{"d_model": 384, "vocab_size": 8192, "norm_place": "pre", "bias": "all", "parallel_block": false, "init_std_up": 0.0203, "optimizer": "muon_variant", "lr": 0.00991, "schedule": "wsd"}
Each number is 128 + 24 x the weight over its row's rms, rounded and kept within 0 to 255. Layers, rows and columns count from 0. The size above them is the row's rms in percent of the matrix's.

# layer 10 attention query, 384x384, rms 0.054, rows 265-369, columns 0-63
size [ 95  96  90 108  97  91  96  89 101  97 100  94  89  94  96  99  92  95  95  91 103 105  97 100  92  92  95  90  96  87  85  93 102  96  91  92  98  97  91  88  98  94  88 103  96  90  98  85 107  90  99  94 103  93  88  99  91  94 101  96  91 104  94  97  96  93  97  91  94 100  93  92  92  94 110  91  96 100  95  97  99  89  94  89  99  96  88  89  95  96 103  94  98  92  89  91  95  96  94  89  94  90  94  99 102]
[[108 133 132  67 117 112 121 159 124 152 164 120 157 144 129  99 123 135 124 116 127 164 125 115 149 143 133 109 132 179 147 136 129 169 117 152 153 152 133 150 134 134 106 106 166 134 110 128 113  57 127 144 153 107 111 128 102 132 134 134 116 120 132 170]
 [115 149 138 112 129 135 107 104 144 107  81 175 162 120  83 128 102 136 136 227 121 113 106 126 132 147  82 125 137 153 149 144 117 133 115 162 129 104  82 166 114 124 155 111 156 110 125 120 101 130  99  94 125 104 142 103 143 140 119 128 134 151 162 130]
 [147  84 148 107  91 100 132 155 138 123 146 144 108 114 108 143 128 171 131 164 123 159 131 119 148 146 121  97 113 137 120 108 137  99 108 105 100 153 122 150 114 135 130 115  97 152 143 102 157 171 162 134 111 140 151 147 149  91 124 148 173  79 188  92]
 [ 90  90 132 144  57 127  75 157 129 123 176 132 178 117 136 100 117 130 119 100 118 112 148 106 147  80 137 103 141 148 114 119 137 175 161 115 128 125 133 131 118 159 140  88 126 161 130 144 165 155 114 151 145 108 133 157 107 177 100 158  99 146 150 104]
 [146  75  98 113 102 122 137 155 142  97 133 127 141 175 123 153 195 162 142  93 110 169 151 154 151 113 143 148 117 131 114 124 111 123 139 131 175  87 125  96 100 141 147  89 156  86 141 121 146 164 144  92 155 117 106 121 121  99 124 119 126 110 126 126]
 [149  87 139 118 151  71 125 130 135 113 167 165 134 115 121 120 123 135 127 175 169 134 110 121 174 147 157 164 113 125 145 112 108  85 150 114 156 126 143 113 107 154 108 106 131 160 113 159 102  97 109 133 126 149 139 102 139 121 107 151 136 121 117 128]
 [ 70 111 120  68 171 137 140 108 126 143 150 145  93 124 171 135 136  83 108 126 138 105 100 109 117 123 108 177 152 111 136 155 136 124 105 167 128 166 123  96 109 116 170 104 185 116  91 125 113 103 166 129 118 125  95 116 138 126 159 141 113 124  95 101]
 [105 115  87  99 144 119 154 118 115 167 140 141 123 148 182 152 129 114 141 185 113 152  85 133  94 142 143 151 129 121 135 109 150 110 113 150 139 130  88 133 176 120 130  96 152 136 129  84  87 140 126  86 128 136 140 107 134 126 128 115 134 143 116 141]
 [107 116 101  97  45 113 105  91 158 135 109 113 157 135 119 113 117 163 150 112 138 132 157 108 183  93  98 108 115 140 119 172 112  98 124 103 159 126 150  94 134 154 131 145 127 170  95 145 111 116  81 171 118 120 145 151 119 111 144 111 126 129 113 118]
 [134  87 107 166 187 130 143 125 113 180 121 143 167 132 122 155 116  98 122 133 119 108 109 154 149 106  78 128  98 128 123 132 140 129 111 144 129 176 117 118 118 133 178 130 137 104 120 148 177 118 114 152 147 136 143 101 106 105 163  95 134 146 103 186]
 [131 139 117  71 154 135 169 118 100  87 105 125  99 113  96 145 118 164 147 121 103 135  65 136 164 179 155 160 157 119 146  92 160 117 133 152 141 127 112 138 144 114 113  77  80 121  84 120 165 130 116 132 148 103  91 147 148 117 121 169 121 114 184 128]
 [ 62 112 134 149 141 138 121 155 134 132 110 162  88 121  87 120 145 137 140 135 132 130 159 160 121 134  66 115 161 120 134 121  84 149 136 159 150 108 134 133 161  92 126 143 138 112 121 114 121 108 136 177 139 170 122 141 117 135 135  92 124 132 103 163]
 [118 117 178 106 109 129 111 126  95 136 135 183 169 124 126 164 149 127 119 112 143 132 126 164 148 130 136 130 141 131 131 145 104 137 111 173 112 105 113 132 114 181  92 112 148 130 145 146  76 143 160 120  96 122 114 138 109 127 139 104  97 134 163 147]
 [153 124  89  92 107  99 129 147 176 131 116 157 163 178 136 145 125 112 139 155 131 105 112 135 166 180 131 150 134 190 119  89 126 139  88 125 162 144 142 131 175 139 150 101 154 146 141 149 148 153 146  91 138 134 109  78 101 131 127 136 156 146 158 101]
 [132 139 112 154 141  98 102 151 135 101 105 177 137 203 173 124 129 153 115 164 107  66  95 110 156 119 136  97 143 162 120 115 139 103 131 139 138 140 120 145 152 143  98 112 167 172 176 176  88 118 136 165 133 148 119 130 112 141 106  94 142 171 111 124]
 [106 139  98 149 134 126 135 124 148 133 113  94 141 113 112  62 107 124 118 143 127  93  82 154 135 150 164  99 174 110 125 159 168  90 163 122 111  89 100 132 181 129 120 123  72 138 148 118 124 137 140 166 125 116 115 107  94 106 120 128  83 145  88  76]
 [130 138 103 128 155 118 113 113  83 115 146 119  75  86 124 117 111 109 134 134 168 132 108 109  61 121 116 156 163 122  96 116 179 102  97 145 128 112 147  87 144 148  96 101 109  85 156 132 116  76 156 137 124 118 126  99 148 130 125 127 123 118  99 137]
 [145 109 169 121 140 125 134  90 117 129 156 161 154  61 123 160 134 118  78 112 131 121 167 135 150 158  95 148 118 137 108  92 125 145 106 129 140 165 158 106 120 136 155 137 120 106 148 125 118 135 153 100 124 115 144 133 119 108 144 148 156  79 142  99]
 [127 121 133 152 108 162  64 133  92 164  92  86  94 125 133 110 130  94 102  85 142 109 167 149 116 183 142 123  94 106 153 152 130 126 136 134  92  93 136 114 130 120 154  89 132  98 139 145  98 171 162 161 147  95 111 136 136 156  80 124 127  99 151 145]
 [135  93 103 146 156 149 112 140 110 109 136  96 105 107 148 171 147  77 127 129 140 110 148 106 120 139 109 128 120 110 154  94 169 127 108 167  94 105 140 167 114 151  99 154 107 132 150 133 149 155 102 110 167 163 104 158  83 109 110  97  98  97 158 131]
 [136 122  96 130 128 127 132 151 145 135 128 123 114 101  89 108 131 153  95  81 115  98 160 117 195  53  81 137 156 129 146 138 115 118 102 119 107 135 138 132 126 110 131 197 125  94 102 108 101 112 146 150 125  96 112 198 130 132  92 171  92 130 170 147]
 [158 143 141 129 150 168 103 141 102 120 124 152 102  73 120 130  95  86  90 124 141 135 123 169  96 128  89 134 139 134 133 151 174 129 109 104 117 140 153 178 142 133 157 149  66  98 123 126 110 107  99 166 101 119 139 126 173  86 106 151 147 144 145 171]
 [153 202 132 131 135 176  74 122 108 136 127 152 121 137 146 126 164 139 131 138 112 170 132  95 156 115 143  81 110 124 108 134 112 104 103 131 132 122 120 139 136 129 103 160 117 124 148 151 120  85 154 112 144 106 174 129 149 112 111 100 142 121 118 122]
 [114  99 123 118 165 104 148 135 127 104 181 155  87 158 163 159  86  94 140 110 157 114 140 107 154 118 172 137 125 175 156 147 154 115 111 123 108 108 111 176 115 119 115 140 108 115 146 117 143 132 127 134 140 124 159 153 128 148  84 151 113 130 152 163]
 [112 168 112 130 140 158 141 136 141 119  57 132 157 137 125 164 101 141 144 150 131 125 137  99 106 171 114 119 139  96 157 126 112 151 101 127 122 107 143 133 173  81 104 120 133 137  94 156 161 123 109 132 140 143 173 123 130 158 134 158 108 128 153  67]
 [142 126 151 113  92 134 141 114 127 140 111 109 135 146 167 122 141 134 188  96 141 178 110 118  96 112 178 115 118  89 126  92 141 126 155 105 116 189 124 143 142 109 137 120 181 150 130 101 132 122  97 152 113  80 136 120 114 163 127  86 158 158 147 155]
 [ 87 119 141 124 168 123 110 130  74 137 123 131 132  85 148 134 114 144 124 189 123 175  94 148  94 166 144 125 159 103 131 152 122 102 134 143 140 164 136 148 138 125 125 112  81 151 130 129 121 121 155 123 124 163 112 149 129 122 145 151 158 106 108 159]
 [116 115  80 138  92  98 112 159 155 123 132 117 118 145 157 124 106 135 172 149 147 120 145 126 107 145 122 127 137 113  96 160 105 148 137 129 185 105 100 145 149 142 121 128 137 143 166 141 109 125 106 109  62 160 136 108 137 127 132 111 119 131 125  82]
 [170 138 146  99 149 147  64 116 115  96 149 131 137 122 163 106  93 132 118 153  78 157 113 144 123 136 132  94 131 136 103 141 151 139 135 160 126  79 174 105 149 115 129 140 125 100 124 171 144 141 127 132  76  90 107 141 127 157  99 118 184  96 129 128]
 [170 146 115 130  66 148  85  83 142 126 146 107 145 132 128  92 118  93 135 117 120 124 142 134 105 105 119  92 110 117 130 111 136 109 131 122 103 111 132 117 108 158 143 147  97 158 141 144 135 117  99 171 123  90 172 126 145 114 174 104 158 122 111 157]
 [164 150 143 120 145 157  96 141 138 147 136 124 151 159  90 106 131 150 132 128 127 138 145 113 173  82 125 126 123 136 138 134 115 106 145 122 155 139 124 132 139 137 125 160 158 137 127 182  83 133 159 142 151 148 141 116 166 133 121  99 123 126 151 154]
 [121 156 163 146 107 110 104  99 120 144 130 154 158 124 116 130 125 158 112 155 149 180 121 122 127 170 125 136 136 142 171 120 173 159 119 113 131 130 128 127 143 157 150 105  98  98  80 106 127 112 103 118 149 114 142 149 133 139 133 112 105 141 115 152]
 [123 127 116 158 111 157 157 120 120  73 103 148 134 119 119 122  97 123 124 126 112  71 145 142 142 136 118 141 145 104 122 133 116  97 130 161 174 162  96 153 119 126 113 153 108 109 167 123 171 127  97 114 141 144  98 126  84 119 116 153 124 118  90 173]
 [112 106 134 138 128 148 151  94 110 182 168 165 117 136 127  73 102 156 105 110 149 134 122 182 122 103 139  92 152 130 125 149 169 170 143 135 147 151  92 106 108 132 119 142  91 152 128 111  96 145 102 159  99 113 127  90 118  98 159 115 110 161 126 166]
 [139 133 100  93 185  78 125 133 116 117  82  61 126 128 132 129  71 108 114 138  98 145  84 120 131 115 148 122 100 159 145 108 113 140 176 178 117 125 140 130 134 179 106 135 140 115 129 108 124 154 106 169 119 125 148 126 101 139 140 116 122 133 110 127]
 [161 118 173  95 103 159 143 168 119 135  69 136 129 126 117  81 153 113 129 119 140 163 136 161 111  95 135 116 123 140 143 119 147 158 118 101 126  88 131  99 139 136 151  94 117 100 109 150 159 145 148 130 137 103 138 146 125 134  93 159 131 108  99 133]
 [172 140  87 105 107 140 114 155 151 124 132 128 112 115 166 160  99 151 168 132 154 127  88 137 126 153 126  72 138 123 115 133  93  64 120 141 126 119 101 134 115 111 126 114  89 114  88  92  81 164 131 154 105 137 122 139 150 123 141 171 123 164 149 161]
 [112 146 148  88 107 131 120 132 137 144  97 131 107 144 117  99 163 153 135 133 172 146 178 123  99 128 129 134 117 141 149 132  91 107 113 119 132 129 112 130 107 153 145  94 121 108 177 109 185 147  98 127 155 158 146  71 129  70 155 146 120 114 180 116]
 [144 113 148 152 184 122 122 115 104 107 138 144 135 100  99 149  78 108 122 152  99 115 117 119  91 194  94 112 137  60 114 107 113  96 149 156 150 151 144 148 121 142 121  96 108 109 159 133 104 151 130 118 120 139  97  62 117 131  95 143 118 143 102 141]
 [140 124 119 160 112 139 143 151 136 167 117 103  87 116 134 146 147  80 127  91 143 144 109 140 123  96 160 126 121 115 108 119 153 118  89 167  96 103  99 139 145 190 185 170 120 116 162 106  82  67 125 120 153 137 100 122 124 141 131 143 124 124 176 117]
 [147  86  80 127  97 118 131 150 139 118 157 113 144 172 153 123 197 143 155  98 102 105  86 114 158 152 107 100 100 128 106  78  77 132 148 113 156 107 131 147  98 132 113 117 126 188  95 110 118 133 153 155 148  85  95  86  71 123 140 127 108 152 145 144]
 [106 143 101 157 157 146 150 139 104 162 188  79 106 106 129 150 122 124 143 122 154  82 129 154 112 108 123 143 139 134  91 162 113 118 187 137 129 130 116  46 138 138  98 117 135 169 107 149 132 126 158 142 120 145  84 133 100 128 113 127 141 121 186 125]
 [116 137  72 108 125 180 142 110 173 116 146 130 157 123 120  95 100 133 127 130 118  89 144 110 135 151 139 138 103 139 146 156 121 160 109 105 127 124 172  91  93 127 162 120 126 129 163 121 132 128 107 101 115 136 173 136 168 167  97 127 135 128 130 118]
 [108 107 127 143 170 120  79 144  64 170 144  86 150 140 131 100 133 103 137 175 116 124 131 147 136 110 123  98 164 151 135 113 142 112  92 125 136 156 115  81 141 147 130 151 117 159 156 139 100 111 165 102 144 156  78  82 122 155 125  89 145  73 134 114]
 [103 154 128 149 114 147 119 122 132 135 127 101 119  93 134 117 121 122 131 122 146 124 143 110  95  94  72 136  79 115 143 160 146 150 133 137 140 128 120 127 112 151  97 101 125 124 156 184 143 119  72 124 157 124 102 185 159 145 143 106 112 127 171 156]
 [130 135  98 173 127 130 131 198  92 138 106 123  96  90 129 129 151 135 110 115 133 109 111 143 118 126 125 119 141  89 107 137 156 165 126 115  90 154 101 156 145 148 124 116 121 144 139  94 139 129 160 125 120 128 105 125 109 115 127 166  99 123 146 146]
 [140 141 102 144  89 134 142 141 110 121 161 144 116 190 141 118 132 153 123  96 111  99 122 134 155 124  95 110 117 120 145 106 159 102 145 148 152 122 158 133  85 100 109 140 144 115 155  91 151 132 166 160 109 155 120 129  94 112  91 145 146 127 131 126]
 [158 103 144 158 187 127 117 113 114 131 133 130 101 138 111 154 124 116 103 105 114  91 137  79 116  64 156 102 150 151 116 121 145 111 153 105  78 144 122 166 178 118 113 145 130 145 158  80 159 121  99 141 134 148 103 118 148 133 102 109  97 108 138 145]
 [153 114 172 130 156 106 135 144 143 136 155 104 154  88 116 193 133 101 121  77 138 149  66 141 130 141 113  98 160 139 128 126 153 115 140 157 140  82 143 126 138 171 154 116 145 102 103 157 139 110 112 118 117 109 129 120 109 126 150 108 126 144 132 132]
 [112  95  97 134 166 120 117 144 134  85 128 127  75 123 113 123 119 136 133  92 109 112 128 102 163 108 105  89 147  95  91 128 135 127 164 134 144 107 135 162 136 141  80 138 159  97 106 117 104 115 173 142  92 121 142 123  81 126 116 112 111  99  92 140]
 [145  86 103  68 141 113 108 106 127 120 124 138 117 114 132 155 165 133  93 128 178 103 149 155 111 135 156 143 123  82 188 148 148 128  80 121 113 124 100 145 120 142 101 140 101 101 126 121 124 122 135 100 155 124  90 112 124 120 175 110 151 114 141 127]
 [121 157 129 122 127  97 107 149 116 118  95 110 126 128 163 106 164 191 132 107 142 132 135 116  99 171 149  97 105 130 120 164 114 126 160 130  78 126 108 117 121 155 143 128 173 126 116  78 160 141 124 112 145 110  69 155 130 137 120  86  89 109 109  94]
 [117 161 118 140 189  96  63  83 137 134 139 119 120 129 121 124 109 167  93  98 157 152 101 138  99 132 107 137 109 152 123  80 131 147 135 170 113 113 137 144 124 104 108 165 122  83 125 155 117 102 125 121 145  94 149 124 143 161 141  90 128 107 128 212]
 [127 132  91 107 119  92 133 113  83 176 107 133 108 139 125 126 139 122 100 144 130 106 171 111 149 167  89 139 106 179 132 109 156 137 174 136 145 174 126 119 136 109 119 149 109 119 122 125 142 122 107 132 157 159 119 170 122 135 105 119 139 167 120  99]
 [144 125 140 125 112  87  92  82 112 129 120 119 149 104  97 145 109  99 101 122 155 125 140 119 113 152 115 159 124  95 131 143 111 143 136 141 147 119 123 153 148 152 110 118 121 144 116 141  97 121 100 109 132  91 143  99 151 205 101 161 142 124 136 140]
 [185 114  89 128  89 106 129 125 162 156 121 149 125  95 146 157  86 175 140 157 120 139  99  91 179 103  82 104 151 131 110 112 144  91 155  95 102 134 113 131 118 146 133 130 153 147 134 155 101 117 127 142  88 111 138 144 138 159 145 159 131 159 109 124]
 [169  96  98 102 153 113 146 121 144 140 152 166 156 186 112 149 120 131 117 124 111 157 111 148 130 105 142 179 151 127 182  92 149 146  86 163 131 108 136 123 115 155 144 122 131 120  96 107 123 147 130 105 155 116 113 121 118 124 105 104 126 101 140 145]
 [158  93 172 147 146 116 150  78  90 173 110 150 182 136 119 148 131  98 133  84 129 135 101 107 127 136 167 140 137 127 103 102 107 145 144 109 159 124 102 114 112 146 162 132 134 121 144 115 102 146 125 134 107 107 147 109 174 150 136 128 114 138 120 143]
 [117 133 151 121 144 125 170 148 113 103 128 131  77 127  87 128 115 169 118 137  93 114 135 103 152 125 122 157 134 128 134 148  50 141 108 104 135 155 120 125 112  95 126 161 136 147 141 101 139 144 116 146 119 180 127 141 137  85 133 145 139 152 123 175]
 [113 156  91 130 129 105 137 123 135 134 128 109 154 118 115 162 133 123 132  80 104  94 202 115 119 139 133 165  91 126 125 101 154 110  99 119 124 122 131 121 116 167 120 155 135 191 114 187 168 142 121 122 127 152 136 100  85 148  89  99 132 104  78 142]
 [131 146  99 122 180 138 163 140 148 143 137 115 114  96 141 142 115 113 103 118 126 116 133 119 131 118 149 140 126  85 108 131 142 140  99 165 156 108 121 134 122 104 120 126 127 152 137 106 138 150 128 159 162  90  86  81 114 135 140 146 121 111 108 130]
 [141 137 113 111 118 120 146 139 120 117 157 185 127 126 115 150  99  93 116 163 101 147  76 155  98 161 125 144 119 137 147 137 157 115  93 127 122  91 181 111 146 170 121 112 136  93 133 134 126 102 145 127 120 149 169 143 157 124  98 145 148 106 125 116]
 [183 124 167 105 133 139 116 162 108 142 128 141 135 127 123 132 118  99 137 125 119 118 109 171 122 164 108 127  90 126 181 118 141 140 115 151 134  95 136 114  92 131 128 152 101 115 175 115 127 109 161 128 133 147 114 162 125 110 146 148 139 119 130 104]
 [108 112 139 144 128  99 113 128 124 166 104 123 160 124 124 128 102 126  93 139 112 100 123 147 149 129  76 150 137 165 120 102 152 107 149 135 144 118 167 139 158 132 144 130 165 160  82 128 121 101 133  86 100 123 112  87  88 133 140 123 185 160 112 142]
 [114 127 133 153 113 117 153 166 147 138 145 156 107 157 139 110 152 109 172 110 141 105 122 128 113 158 130 120 150 186 152  73 100  93 119 148 126 119 101 149 128  94 121 151 131 137 200 107 113 156 134 148 118 136 167  87 128 122 159 150 133 170 127 127]
 [ 92 135 108 102 132 142 135  97 129  87 154 122 122 126 124 101 125 166 145  89  96 122 114 156 113 139 165 100 108 145 124 104  78 111 172  84 162 119 124 102 127 110 153 126 116 163 124 107 111 186  85 154 145 104 136  99 132 140 128 120 108 173 131  84]
 [105 116 134  98 113  91 124 157 127 129 132 137 125 144 140 145 174  89  83  68 158 126 167 148 130 162  97 108  71  95 151 116 177  96 134 134 122 130 150 129  94 112 138 118 105 122 136 136 108 140 168 114 102 157  92 134 168 103 106 122 163 106 130 139]
 [101 153 117 109 156 121 151  72 116 132 129 149 120 102 105 135 103 103 156 125 157 129 139 102 121 124 108 120 125  89 107 147  85 155 120 144 111 114 134 142 130 129 138 112 133 157 156 136 148 122 168 145 125 146 142 107 153  61 128  87 179 154 128 136]
 [133 129 142 126  98 136 142 116  99 164  95 101 119 113 108  94 142 118 100 139 103 145 115 116 142 143 142 128 117 123  72 151 113 126 141 133 109 118 124 140 147 110 131 126 143 154 117 109 123 111 134 136 157  76 168 134  97 138 117 120 107 141  98 155]
 [124 127 117 145 119 100 152 136 160 134 154 120 112 153 156 116  77 159 108  81 171 124 117 126  98 116  94 129 155 148 122 139 150 110 128 150 153 127 108 134 120 141 202 112 150  88  98 153 117  66  95 129 133 118 161 103 119 161 146 131 147 144  93 124]
 [142 146 161 154 102 136  97 111 122 111 114 120 124  93 121 145 112 145 114 142 112 160 145 112 122 164  94 131  95 135 148  98  88 144 126 120 162 157 124  89 130 132 158 119 160 120 101 126 116 132  30  87 113 133 178 118 121 132 129 110 112 134 117 151]
 [128 104 129 128 120 128 207  92 132 154 168 106 108 118 115 147 146 124 108 124 149 135 118 124 158 157 174 137 131 119 116 152 131 121 130 120 108 128 133 119 159 136 125 182 137 137 133  54 113 149  66  83 161 176 160 122 151 129 143 141 101  86 167 141]
 [128 135 111  97 167 149 148 109 137 155 119 130 116 122  95 148 157 140 180 137 137 155 128 129 107 123  85 144 107 138 127 142  80 121 113 137 153 120 124 143 147 119 149 109 157 139 109 134 173 110 113 145 123 169 132 109 105 113 134 156 121 137 121 117]
 [164 126 139 143 141 109 152 142 112  99  98 143 153 150 127 123 115 121 151 128 141 108 158 125 156 144 138 156 117  86 131 133 143 140 152 145 104 140 113 135 152 125 144 121 139 138 122 126 163 144 166 149 152 156 120 170  89 158 164 106  98 135 101  93]
 [135 136 125 119 130 111 119 121 115 163 138  99 143 119 122 147 139  80 103 128 140 140  90 111 124 109 127 128  90 138  96 136 163 124 133 159  93 114 135 131 126 138 163  95 114 128 135 162  96 124 162 156 112 131  94 102 155 175 123  94 122 134 138 111]
 [126 116 144 122 143 125 139  70 126 115 131 102 147 142 121 104 125 130 160 119 124 141 154 137 140 136 124 118 101 139 105 110 120 114 105 129 126 130  95 148 138 200 187 102 108 113  92 145 124 184 146 100 126 165 143 123 115 140 125 117 123 122 146 146]
 [146 157 104 129 119  96 148 161  74 131 142 143 132 154 143 163 123 162 123 135 110 128  73  83 110 111 160 114 165 129 126  89 158 125 140 111 142 155 127 131 186 133 162 146 143  95 100  91 137 150 169 121 141 153 107 143 134 171 136 112 121 114 160 133]
 [ 86 139 115 119 156 144  83 166 116 121 170 101 133 153 124 149 141 107 140 125 112 102 122 122 139 104 153 154 139 140 161 155 114 138 139  94 134 105 103 112 147 132 143 142 101  86 113  67 140  98 128 157 120 102 140 134 121 128 134 171 121 134 128 137]
 [ 93  93 147 113 148 132 128 135 128 145 123 117 174 143 112 144 107 145 117 103 140  77 163 115 152 105 145 115 192 146 104 114 105 109 152 116 178 119 113 133 130 169 133 155 125 133 179  77 145 176 145 103 135 144 101 170 142 118 147 127 135  98 135 134]
 [145 125 106 153 121 119 125  98 173  84 126 176 124 107 141 100 129 124 165 141 142 129 121  93 139  59  80 123 123 128 174 137 104 164 115 103 130 112 106 120 130 114 130  96 129 143 187 113 119 168 102 169 110 137 106 127 114 175 155 120 147  99 140 138]
 [136 158 149 154  71 134 140 141 124 133 105 106 124  87 103 122  98 146 120  80 114 128 124 110 136 134  88 142 121 105 171 158  97 117 112  89 133 111 125 127 130  71 116 167 124 124  82  74 121 144 156 130 105 109 133 137 109  83 131 121 137 108 154 145]
 [103 149 135  99 127 112 148 116 136  90  83 170  94 142 128 126 101 134 142 147  67 137 125 124 128 108 169 140 159 105 194 141 145  98 125 138 156 143 147 115 117 114 122 120 127 144 133 155 173 140 139 132 140 106  91 131 116 103 115 131 145 145 156 134]
 [125 145 131 149 127 121  90 144 128 122 180 128 141 134 127 167 160  95 145  89 169 151 143 107 139  99  96 123 163 109 142 104 127 145 165 104 132 105 107 116 104 140  99 115  79 153 134 145 146 161 105 121 136 144 117 160  98 106 133 135 138 103 133 129]
 [137 152 125 140 135 116 188 111 122 112 160 172 147 147 130 108 108 146 178 194 125 178 103 138 152 153 108 139 112 103 115 155 164  95 153 169 126 115 143 126 169 136 107 104  87  93 137 127 109 108 147 113 146  96 120 125 102 157 133 149 110 111 130  98]
 [123 154  97  62 144 171 153 115  98 104 134 142 116 116 145 149 101 175 111 119 128 113 153 117 110 129 137  87 147 118 145 119 110 118 121  93 116 187 128 132 133 124  99 160 101 114 166 104 167 118 139 162 129 166  95 162 149 109 125 153 117 107  96 121]
 [120 143 109 140  88 144 123 132 133 118 137 130  95 152 123 110 122 103 117 118 144  88 163 103 135  91 121 158 160  74 144 115  72 107 168 124 132 155 128 117  89 144 112  86  52 158 131 113 111 100  90 116 111 163  91 123 152 109 118 128 108 148 129 147]
 [159 163 100 147 118 156 136 140 190 121  88 128 119 146 132 130 149 143 128 152 124 107  95 134 149 108 101 118 109  83 118 119  88 105 124 114 111 132 143  97 110 108 134 130 145 141  89 142 130 135 125 162 132 121 111 123 156  98 151 100  76 160 114 152]
 [172 110 129  80  91 107 182 120 128 132 123 106 149 180 108  87 144  96 139 153  83 128 109 118 154 157 150 141 104 123 141 132  90 131 161 125 165 131 183 161 131 158 165 126 116 149 144 134 121 143 110 123 155  86 134 136 116 118 136 143 155 146 188 107]
 [161 152 138 140 132 152 117 130 127 113 113 119 122 101  99  98 100 159 125 162 154 116 142 119 148 118 121 110 126 108 105 112 132 121  81 133 127 131 108 137 118 106 156 120 122 131 150 111 137 144 167 173 136 158 136 163 122 116 141 168 159 146 151 113]
 [ 82 121 133 133 116 139 145 133 128  88 140  97 100 140 142 153 100 172 117 148 138 132 180 126 101 117 118 104 188 131 136 134 118 148 191 101 153 120 149 135 137  80 146 170 125 113 143 119 137 127 115  68 142 127 154 153 132  96  84 129 139 145 116 152]
 [161 107 171 157 122  99 123 105 109 174 141  71 128 138 118 133 174 103  92  78 134 128 153 145 152 121 169 132 125  90  92 130 148 140 135 102 119  85 150 136 142 162 154 145 111 124 107 127 112 192 129 100 128  99  62 145 104 113 110 109 113 141 131 112]
 [106 141 152 135 115 137 167 151 147 107 105 117 141 149  87  96 105 155 113  98 137 131 144 136 136 161 106 102 125 132 144 152 135 110 131 126 140 133 155 102 118 121 114 139 106 150 121 128 137  80 155 127 157 135 127 163  89 130 141 120 121 131 150 115]
 [144 147 125 111  92 134 113 103 110 141 157  99 126 119 119  97 162 111 108  93 127 144 107 168 171 103  91 111  96 119  98 174 171 152 168 162 101  95 110 117 149 150 110 124 146 142 146 111  69  90  95 111 136 114 143 108 165 122 164 115 117 116 124 123]
 [ 93 129 125 114 110 117 154 136 174 157 141 146 116 148 174 170 127 113 117  98 146 137 166 110 121 130  75 131 137  90 149 154 143 138 113 117 127 116 116 178 134  84 130 162 170 121 139 119 128 116 152 132 116 147 160 175 114 111 106  86 154 115 142 123]
 [126 189 121 164 148 122 128 140 121 105 123 131  88  92 134 150  80 159 106 119 120 128 167 108 123 137 111 145  93  91  95 113 185 178 132 116  97 181 155 149 135 100  90 144  96 108 137 143 126 160 146 134 104 155 147 131 117 104 142 114 128  82  99 131]
 [147  91 130 169 110  81 139 111  88 111 175  95 118 156 117 145 162 136 114 150 142 134 106 147  70 111 135 110 103 112 118 136 102 142 132 108  99 149 116 129 133  86 161 147 156  99 125 187  84 114 168 119  93 145  89 107 134 131  95 172 145 121 103 154]
 [108 129 121 109 107 124 129 188 157 130 110 114 130 136 124 105 148 153  97 147 131 106 172 136 162 106 142  92 160 118 154 183 100 150 104 134 151 112 145 107 108 151 129 155  86 120 114 174 155 163 131  90 160 139 137 157 129  77 150 141  94 115 118 142]
 [132 162 140 127 144 179  95 139 111 129 122 120 128 116 127 154  87 105 143 137 137 103 167 142 166 125 131 119 129 130 128 139 129 130 129 118 146 118 100 152 136 144 118 123 108  88 159 110 115 144 146 124 162 169 124 137 130 160 122  97 202 109 116 157]
 [111 148 157 100 125  72 169 134 174  78  77 190 129 152 146 128  92 158 119 110 124 151 147  91 118 154 112 110 118 102 132 104 123 136 123 134 137 109 114 108 122 126 129  90 118 132 145 138 151 168 137 128 104 105 122 105 175 112 115 139 156  95 129 120]
 [111 134  99 139  75 155 108 138 125 121 148 119 137 130 138 141 134 125  93 134 126 123 174 105 121 129 155 134  93 130  81 122 152 122 152 179 146 117 141 140 116 163 122 111 141 102 137 139 117 135 116 144 116 126 149 157 110 131 115 150 164 142  82 127]
 [138 117 131 105 128 108 136 159 115  96 174 115 163 169 148 129 135 149 156 140  95 120 180 150  90 149 120 166  98 138 138 124 116 147 149 120 138 124 136 169 123 112 168 107 178 122 110 106 121 134 163  89 132 103 147 131 146 126 105  98 185 148 126 121]
 [131 110 137 157  82 110 137 144 123 122 143 132 159 148  96 105 141 133 106 141 107 137 183 136 138  79 111 139  89 160 152 137 119 209 118 126 148 157 124 147  99 110 147 130 167  98 119 126 117 126  99 102 107 145 127  92 107 111 122 120 155 137 111 127]
 [148 145 107  91 133 136 176 133 125 108 184 102 110 140 130  72 120 114 130  93 108 161 115 103  96 123  98 149 108 136 131 139 175 100  83 161 112 145 142 137 129 145 133 100 149 104 102 184 103 132 113 113 127 158 142 126 131 149 137 116 156 131 121 174]
 [130 113 156 115 128 102 123 128 127 178 157 169 113 110 135 158 116 109 143 210 135 133 117 151  97 132 160 114 146 142  94 118 184 108 127 129 115 142 116  87 123  98 138 135 130 132 140 143 103  92 162 131 101 151 153  95 142 127 134 121 122 142  95 134]
 [120 105 116 117  87 173 192 105 132  35 158  99 104 164 154 137  73 146 169 121 161 151 134 151 136 111 144 130 100 131 139 125 181 110 131 161 134 150  98  67 105 132 103 181  95 119 164 133 152 150 122 157 129 107 116 141 144 140 114  80 133 126 138 113]]